Part of a small language model's weights.
Architecture: RMSNorm before each block, untied embeddings.
Training: a variant of SOAP for these matrices, 6520 steps.
Each number is 50 + 12 x the weight over its row's rms, rounded and kept within 0 to 99. Layers, rows and columns count from 0. The size before them is the row's rms in percent of the matrix's.

# layer 3 attention value, 96x96, rms 0.17, rows 0-95, columns 48-95
096:29 51 52 58 66 70 63 51 50 49 51 47 38 40 48 63 44 69 52 42 42 32 40 47 45 50 59 58 31 60 64 52 44 24 39 61 41 76 51 28 48 84 38 26 44 76 51 35
103:60 46 57 58 43 51 63 70 45 38 40 57 62 51 37 40 42 47 36 48 82 52 30 41 59 39 58 74 44 57 52 36 43 52 38 51 54 34 69 45 35 44 48 29 31 53 59 41
095:62 41 42 46 72 31 50 61 29 52 50 37 51 57 66 31 52 33 55 39 61 53 56 52 48 34 42 49 50 65 60 49 54 78 56 55 56 69 39 39 63 53 54 64 53 43 43 42
090:47 51 56 44 77 59 47 71 63 38 54 47 73 60 19 71 49 55 63 53 64 43 60 46 59 55 74 48 51 61 47 62 51 46 27 60 51 55 40 43 58 46 54 37 59 58 42 56
101:44 47 53 29 48 53 64 38 61 61 51 44 54 56 65 46 43 62 54 63 25 62 54 50 42 54 38 46 48 60 54 52 79 58 52 35 41 61 29 46 27 50 47 49 32 70 46 24
107:57 47 40 56 41 67 41 42 46 57 56 32 60 58 47 49 55 32 27 50 60 48 59 51 60 57 42 86 63 45 62 78 54 49 46 47 21 47 42 45 33 46 44 68 46 53 61 33
089:60 38 68 59 49 57 48 52 49 54 32 29 71 69 68 35 64 32 50 47 33 75 49 51 48 54 41 33 66 37 54 45 68 43 34 46 49 66 55 68 43 48 49 36 63 63 51 26
093:44 54 54 75 44 55 32 54 43 56 59 53 75 53 55 57 30 54 67 50 55 63 26 33 39 44 37 53 53 64 50 47 44 39 60 51 53 65 48 41 61 58 49 50 72 61 66 49
112:49 54 52 51 42 38 42 49 32 48 52 49 25 33 59 66 34 44 55 33 45 47 43 39 51 29 58 29 46 49 38 38 40 40 72 35 70 37 60 58 53 48 54 49 52 44 42 57
104:54 55 50 40 57 43 69 68 55 46 37 36 64 73 45 53 72 42 69 50 60 22 53 61 28 73 63 56 39 49 47 47 53 67 35 30 34 46 63 46 36 41 57 44 53 54 56 61
098:60 74 58 52 60 56 51 58 69 52 44 47 58 44 27 46 34 56 60 54 51 73 43 76 48 42 58 36 47 54 78 39 30 32 50 55 42 45 35 43 60 63 28 50 34 29 37 80
099:55 42 44 50 58 37 54 68 61 71 34 44 40 33 49 51 63 69 41 21 55 62 53 40 56 53 48 29 55 28 33 50 54 46 39 43 56 52 44 48 65 54 21 73 46 53 33 45
092:58 46 53 57 47 55 64 45 39 49 53 28 47 63 69 50 43 28 49 61 72 65 44 41 65 48 30 64 62 69 41 27 44 46 67 31 58 57 43 42 54 51 73 51 74 25 61 51
094:45 38 42 66 59 72 46 36 74 65 54 59 43 58 43 51 52 63 42 59 42 62 41 54 60 54 51 55 32 56 34 34 67 79 43 53 47 26 47 45 47 58 51 48 42 40 58 64
093:55 59 52 52 61 31 59 41 41 17 37 53 42 39 53 34 80 42 62 47 50 39 72 53 34 64 56 46 76 48 46 56 41 52 34 47 61 68 42 39 68 65 50 38 33 49 59 37
093:49 70 46 33 50 37 28 80 62 31 47 57 39 43 56 49 53 27 31 45 38 35 40 45 57 67 35 50 54 68 41 38 42 42 62 50 76 47 50 67 60 66 59 43 46 61 70 41
106:54 51 55 50 47 23 33 42 46 46 51 43 54 49 62 56 36 38 49 37 52 54 55 49 48 40 14 51 45 32 39 46 41 45 35 31 62 54 52 48 54 62 44 62 42 47 46 60
099:57 50 38 51 37 32 51 44 58 48 41 43 70 67 51 55 62 58 58 45 58 47 31 63 63 60 65 51 36 68 59 48 63 27 26 59 63 42 25 53 40 54 37 40 60 60 56 42
100:58 54 31 45 59 33 35 49 41 31 37 34 56 77 73 63 54 44 54 50 52 57 25 56 74 49 32 42 56 30 57 65 47 46 47 51 61 40 57 62 53 59 71 34 62 68 53 55
103:55 63 50 52 51 38 64 51 65 42 46 48 51 64 33 54 45 53 45 65 54 23 39 40 53 37 47 76 58 74 48 53 41 29 32 51 50 57 54 65 76 77 52 56 40 53 48 30
089:56 41 72 43 61 46 49 64 48 36 59 45 56 50 66 37 53 75 52 78 41 43 47 31 49 45 47 42 47 61 45 50 61 32 49 66 60 66 54 24 22 63 34 49 53 55 55 53
092:49 65 50 52 52 39 62 53 35 77 55 48 32 64 55 48 46 36 48 43 35 61 58 61 59 64 38 56 59 46 47 53 32 58 49 35 56 55 62 62 63 47 54 50 38 40 44 63
098:36 61 46 29 41 68 50 16 43 62 50 61 31 60 64 47 65 46 64 38 55 39 42 38 58 48 37 57 53 38 58 52 28 49 79 31 59 55 61 32 43 41 69 63 37 34 52 47
097:20 59 61 25 54 59 51 83 46 47 46 62 47 48 56 41 67 58 36 52 36 47 39 64 61 40 58 67 48 53 50 48 60 62 56 66 64 37 26 48 31 51 64 47 47 65 50 36
105:62 62 30 46 43 60 56 49 40 51 42 61 46 46 46 50 58 43 54 60 36 50 27 58 38 40 34 46 65 59 39 49 31 52 38 50 40 21 74 41 46 46 58 43 41 48 53 46
104:42 54 55 58 49 32 48 59 48 44 58 63 60 49 42 61 37 48 62 49 61 34 44 60 46 57 48 57 42 27 62 53 73 56 58 21 54 50 38 48 71 71 58 50 63 44 32 52
100:52 42 47 48 48 53 46 50 79 29 44 74 52 47 29 48 42 50 37 65 41 47 50 58 57 65 59 59 50 67 51 71 68 50 47 54 42 56 45 61 51 31 59 32 62 57 54 74
084:37 33 71 45 49 65 38 45 49 51 72 34 60 76 60 45 62 70 44 72 54 35 56 43 65 41 70 46 72 41 71 35 69 57 63 53 45 65 39 65 44 60 40 58 45 65 44 47
101:46 48 59 55 46 44 53 57 52 42 49 52 35 78 48 57 70 38 69 40 29 62 62 51 65 70 43 42 52 53 62 42 62 35 71 59 50 57 51 35 64 53 30 54 63 33 56 54
098:51 41 49 61 34 69 42 32 30 61 49 55 37 50 46 26 84 59 61 45 52 73 52 50 52 55 54 53 38 44 21 55 49 61 46 54 69 68 37 54 30 45 54 45 63 51 58 49
097:37 54 37 33 58 42 43 56 38 31 43 40 51 41 40 47 47 57 67 52 68 75 57 57 73 37 30 46 51 49 40 44 61 33 25 52 64 42 45 43 45 49 52 45 48 39 55 47
095:39 41 48 67 35 55 42 58 65 45 82 41 56 36 30 31 59 59 36 58 46 47 27 63 54 71 36 53 59 28 54 46 46 29 41 50 46 47 66 30 53 40 58 47 40 72 55 65
106:41 48 47 53 57 52 65 64 55 59 36 68 40 38 45 55 57 47 58 32 56 59 60 61 48 44 44 49 53 41 33 25 57 77 37 55 51 61 65 59 49 63 43 28 38 42 72 33
099:49 51 56 44 53 57 57 66 43 51 51 46 29 37 51 54 47 51 42 58 61 48 70 71 58 46 55 59 46 67 61 68 28 57 47 46 44 45 32 46 55 49 55 67 54 23 56 37
099:49 53 38 43 55 38 38 57 49 31 50 43 35 68 41 54 55 38 41 55 33 36 42 36 58 53 66 34 67 68 44 55 47 54 62 48 55 31 29 49 33 59 68 28 43 46 34 60
087:57 61 39 68 37 24 45 58 38 35 61 59 63 76 41 52 47 51 68 59 45 60 39 35 46 60 27 37 55 50 33 46 22 48 53 59 59 54 50 59 82 53 41 41 64 73 52 47
085:38 30 63 69 49 59 32 57 51 54 79 48 65 65 38 34 63 59 33 54 20 48 72 31 41 62 56 56 49 63 58 56 65 51 54 41 46 45 53 62 38 45 38 52 68 61 31 54
094:33 47 61 62 45 40 58 72 39 60 36 49 32 35 47 31 40 68 40 64 43 60 57 48 60 49 53 30 29 35 47 53 44 53 50 46 41 40 55 54 56 56 34 34 34 28 68 69
116:51 54 39 43 39 57 66 46 45 51 61 37 18 56 54 59 27 49 47 45 54 51 42 27 57 46 47 59 36 33 48 66 61 40 66 32 64 34 49 65 37 36 42 61 70 36 35 42
091:63 44 39 46 48 62 42 39 50 47 68 48 78 28 55 44 33 51 46 38 67 50 62 19 51 19 34 58 48 63 33 36 41 45 55 56 58 29 47 46 51 32 55 49 48 55 62 53
119:62 46 52 56 44 31 49 51 54 58 39 53 77 50 40 53 59 50 19 40 59 38 83 51 41 59 54 56 51 66 49 71 45 55 27 57 33 46 60 55 43 40 53 48 61 70 48 72
110:69 35 36 47 58 58 45 66 39 31 49 36 51 43 53 37 37 52 48 59 58 41 47 51 44 47 55 73 44 43 45 57 48 43 46 51 45 38 60 39 64 52 44 55 55 58 32 36
103:46 48 50 57 66 61 51 67 38 65 58 56 57 23 36 62 46 41 60 39 49 42 48 67 35 49 47 43 38 35 40 46 25 63 15 28 44 49 41 27 52 59 53 55 70 64 53 48
100:61 72 40 59 37 47 55 48 53 55 47 40 45 70 54 35 35 55 43 65 58 48 60 32 43 40 61 59 36 34 46 50 47 65 78 53 45 44 73 49 50 46 53 73 66 35 39 61
095:55 66 39 52 62 58 49 67 41 30 53 45 33 59 49 64 53 49 53 66 54 49 60 63 39 26 47 59 55 73 58 51 45 56 54 43 38 43 51 41 58 70 66 56 62 64 41 40
088:62 53 48 61 38 51 43 40 37 63 61 51 48 50 81 36 51 42 20 44 54 43 57 48 56 48 50 42 48 36 56 59 41 60 52 54 31 52 48 49 59 35 53 52 55 77 54 41
089:61 44 29 62 51 74 53 39 35 66 42 43 57 25 52 52 73 43 58 48 49 59 25 36 56 37 52 53 45 31 43 78 32 46 49 51 54 44 53 38 50 60 50 50 48 54 70 34
083:61 46 56 50 61 34 61 46 39 34 26 51 69 65 68 51 74 61 45 49 41 47 51 65 63 23 36 73 65 45 45 44 58 38 55 47 59 40 54 39 57 46 65 38 41 57 29 38
108:40 42 38 69 53 69 56 65 53 46 63 66 36 53 50 69 32 37 63 70 54 33 35 33 42 41 40 71 57 30 57 58 42 45 49 46 29 61 45 51 59 71 60 46 52 41 47 57
093:38 32 47 58 62 18 40 66 46 60 45 33 43 19 35 63 44 62 35 38 58 40 70 42 47 50 50 50 62 44 45 69 61 79 56 42 55 42 59 32 40 37 47 47 60 38 42 46
106:36 57 46 57 56 37 65 49 57 64 57 62 53 54 42 47 55 39 57 62 39 40 53 51 55 56 44 28 42 61 49 52 54 15 60 45 43 26 49 45 62 41 67 64 32 54 69 36
099:64 56 61 47 47 38 42 50 62 84 53 57 39 38 72 47 66 46 41 41 84 49 44 55 67 34 52 66 58 41 46 61 51 45 37 51 53 39 60 51 53 44 36 52 59 51 55 40
081:52 43 60 59 64 66 57 62 47 39 71 62 43 49 41 49 49 59 23 52 64 47 40 47 69 49 52 70 46 74 59 67 55 57 27 51 44 45 43 42 47 35 39 54 73 38 42 45
086:38 58 66 42 57 31 53 39 47 66 49 61 51 67 39 69 33 37 56 39 55 43 38 38 57 61 70 48 41 94 41 57 50 41 57 43 47 50 64 48 51 56 37 78 70 54 36 50
103:43 64 52 28 64 50 36 50 43 65 57 50 32 48 55 46 68 64 50 52 46 32 38 56 44 24 55 44 40 27 32 82 39 43 47 47 54 69 45 74 47 43 28 41 46 51 44 56
106:44 37 60 60 23 37 49 44 67 66 42 49 26 46 54 44 48 52 51 62 50 57 53 37 41 35 31 50 61 39 61 48 64 33 53 36 53 61 44 55 48 58 61 42 40 38 56 55
094:53 55 37 63 72 59 49 43 41 43 44 47 39 56 39 42 71 40 36 67 56 53 53 46 58 42 28 32 54 45 39 46 54 34 29 36 47 22 47 50 45 40 27 50 48 27 54 70
104:44 47 48 48 42 51 62 46 59 58 71 71 48 34 61 75 44 61 43 44 66 23 41 66 44 63 44 41 37 41 55 58 45 45 68 49 12 30 44 51 51 25 55 46 54 49 57 47
097:38 65 33 41 49 58 60 64 63 59 45 63 61 49 34 59 62 62 44 62 32 32 55 35 65 39 56 40 59 61 38 50 55 33 38 30 45 58 28 61 47 33 52 35 67 48 60 54
101:40 77 56 45 41 18 44 59 48 23 65 26 71 45 37 66 56 52 55 45 56 58 41 65 49 44 53 42 63 48 60 32 65 57 22 60 58 47 38 51 56 41 70 65 60 55 44 36
097:47 39 39 69 41 58 62 52 53 58 34 33 35 35 56 46 62 64 33 55 43 62 57 45 41 63 45 87 28 40 45 74 43 50 67 37 50 57 59 52 63 39 31 66 64 62 51 55
088:24 52 54 26 59 47 51 51 58 28 56 49 53 50 36 53 47 43 33 65 72 35 62 39 44 54 30 60 48 61 46 50 34 33 43 50 35 51 72 48 43 51 57 68 53 59 47 38
092:65 38 50 52 54 48 37 58 52 36 73 56 77 51 53 57 47 30 29 40 45 63 47 58 55 72 37 42 50 68 44 35 59 64 42 55 62 56 51 43 45 56 39 46 55 42 53 62
104:47 64 66 47 43 32 46 47 45 56 41 56 39 27 47 63 44 46 48 35 51 49 57 56 45 60 52 47 48 65 57 28 45 61 37 52 52 51 73 42 70 68 58 33 32 46 49 57
118:39 45 43 44 72 62 33 63 64 27 58 44 62 58 28 57 44 46 75 60 44 43 41 53 42 46 46 44 45 56 55 42 35 66 48 57 28 41 55 52 70 42 38 65 65 79 55 30
109:36 64 60 67 64 67 51 66 49 60 57 38 50 60 42 54 57 41 69 37 54 54 28 43 63 43 38 69 47 43 32 31 39 39 26 36 60 33 53 44 42 42 69 64 59 48 54 56
104:51 61 57 47 48 34 42 73 42 39 41 47 49 53 58 57 49 38 60 36 58 42 45 39 27 51 45 32 70 75 41 51 32 32 49 51 73 62 83 34 64 58 65 41 53 54 40 37
122:40 55 65 38 72 64 42 64 37 49 48 58 49 34 55 54 29 56 39 54 42 47 54 62 56 41 43 45 47 64 59 47 44 50 59 47 51 65 31 22 61 57 39 38 59 59 38 52
104:53 64 59 48 79 46 58 49 68 62 41 75 38 39 29 28 64 43 43 32 45 55 75 40 42 48 51 46 61 63 57 38 57 42 59 43 65 59 38 47 51 46 24 39 49 27 47 46
101:56 62 28 38 63 48 44 67 45 50 50 51 36 50 68 70 48 44 62 46 44 38 69 54 46 76 38 54 69 68 59 51 42 49 52 46 58 44 57 53 56 51 53 38 59 46 52 26
092:51 43 69 45 53 34 62 49 44 44 51 65 58 48 36 62 62 49 51 15 57 61 39 32 47 58 54 57 38 34 32 63 48 50 45 21 62 65 65 63 55 60 37 46 56 72 38 73
100:57 50 58 74 43 57 47 53 52 58 51 48 61 45 70 22 71 39 68 55 46 59 68 35 50 53 42 50 47 36 32 58 40 56 49 39 46 58 23 38 77 73 45 65 55 67 61 38
107:82 54 54 17 54 27 58 50 41 64 62 81 31 58 56 57 43 46 53 60 63 45 61 38 52 56 63 44 52 44 44 36 55 52 64 41 63 59 48 62 73 62 50 43 71 28 39 58
108:49 42 36 67 51 53 57 35 40 54 45 55 66 45 28 60 61 59 70 65 47 40 68 55 34 36 52 61 54 42 44 42 47 80 66 45 47 48 43 25 72 52 53 61 40 43 49 50
117:40 35 47 53 46 43 71 63 49 48 67 40 58 68 52 51 67 72 43 32 47 47 47 48 41 55 41 61 54 49 68 62 44 30 43 41 54 49 56 66 54 66 61 46 36 62 36 33
098:43 37 71 38 50 34 49 63 45 25 41 57 53 56 58 49 60 36 52 88 55 36 57 64 37 42 39 56 35 65 60 64 26 42 47 54 50 38 45 57 58 27 36 29 17 47 59 58
085:67 46 46 57 51 50 25 31 27 52 41 36 56 44 43 54 60 29 46 58 54 55 71 43 63 59 49 39 72 35 44 42 77 49 34 44 41 49 52 59 52 33 33 39 64 54 52 67
100:50 46 56 34 56 49 56 60 66 62 60 62 56 42 74 44 53 50 62 74 36 56 49 75 41 53 26 31 50 41 19 41 39 49 51 53 52 46 34 52 63 35 78 46 55 42 59 35
089:55 57 20 45 46 58 61 33 39 44 69 62 56 48 51 35 81 63 33 45 48 38 53 37 46 57 37 51 21 36 40 55 46 67 49 52 51 45 49 61 56 61 63 35 56 33 60 42
104:35 49 56 58 59 52 45 39 58 42 58 61 68 62 36 46 42 50 49 66 43 59 33 52 47 56 28 70 52 57 59 51 43 50 52 58 61 84 59 48 52 64 30 48 28 47 54 62
110:47 65 69 53 29 37 64 69 64 63 55 47 66 38 27 53 54 48 25 74 50 42 67 51 57 39 55 35 49 41 35 33 31 69 33 32 45 41 43 55 72 49 42 37 29 59 62 41
102:53 31 50 36 51 39 36 45 62 29 49 58 63 49 31 23 59 34 49 58 62 36 55 56 48 44 59 50 33 74 49 45 53 75 44 48 31 70 23 46 60 41 36 49 50 39 41 11
104:65 38 44 45 39 46 59 46 41 25 45 42 48 38 53 74 44 38 71 69 52 44 19 37 66 62 40 47 50 63 65 53 42 41 62 44 52 49 78 46 43 40 45 49 60 46 36 72
101:53 73 32 38 36 65 58 39 49 59 57 40 61 58 59 63 56 60 54 56 16 35 64 44 42 64 55 30 31 62 56 56 49 41 52 38 40 56 62 42 44 50 55 70 49 82 51 53
096:74 25 70 35 75 61 43 65 53 63 69 43 48 63 50 39 54 51 63 64 38 53 58 41 37 46 24 75 65 62 40 27 35 53 55 59 39 57 67 41 64 56 45 44 58 37 23 57
086:58 73 58 65 57 51 70 54 47 59 69 80 46 43 67 43 52 29 30 41 58 26 30 47 52 39 52 41 54 57 24 36 40 60 56 42 49 66 38 49 49 41 50 47 33 58 36 26
100:66 45 39 47 48 47 64 39 56 52 61 51 36 51 26 42 47 37 53 30 52 32 67 51 45 68 45 62 37 51 56 46 68 37 55 56 55 40 14 47 48 46 43 43 26 48 55 44
103:53 45 38 58 63 72 47 47 67 54 48 69 26 50 57 60 47 49 48 60 78 41 35 40 36 76 61 60 65 46 55 73 54 55 44 46 47 44 50 16 48 48 41 55 59 42 50 44
115:56 45 59 59 44 44 40 48 53 43 57 58 65 32 57 47 79 50 53 42 50 62 75 57 45 36 44 45 39 44 83 50 78 65 49 41 44 51 65 44 45 37 48 35 53 62 55 39
108:45 57 46 30 47 44 47 44 64 61 49 49 70 57 36 70 51 31 56 42 44 66 45 51 42 73 29 55 44 40 67 44 36 40 75 38 44 50 49 65 54 47 43 49 48 49 61 67
105:41 46 44 48 73 34 49 68 59 41 74 47 75 56 50 33 65 58 58 46 68 60 53 52 51 73 59 58 71 42 61 36 61 43 69 69 39 70 56 45 43 60 55 65 36 56 54 78
106:62 53 51 54 44 56 45 53 61 46 93 51 46 42 50 45 72 38 65 37 43 46 42 30 56 47 46 52 44 36 59 62 44 35 58 58 44 51 36 37 65 60 35 49 57 65 49 33
110:42 32 57 63 51 62 45 41 59 36 41 42 64 73 62 47 49 62 61 35 57 56 64 50 40 49 51 64 51 61 50 46 68 52 49 51 43 57 27 63 53 44 43 60 51 54 53 34
103:45 54 60 37 40 44 58 52 30 56 45 40 36 58 64 33 59 29 63 67 44 31 42 68 32 55 55 50 50 57 47 74 47 51 60 53 58 52 49 62 42 23 32 66 48 51 44 45
100:61 58 45 57 39 46 70 46 69 42 46 55 52 47 37 44 45 51 50 42 62 76 67 63 50 48 59 41 47 27 57 43 43 61 44 31 57 65 60 52 48 45 51 32 64 64 58 59
113:57 55 46 29 33 46 44 34 60 44 55 45 44 37 54 64 39 28 57 62 35 37 62 32 43 51 67 56 75 52 54 66 53 60 61 34 63 59 43 51 20 42 62 51 69 64 25 50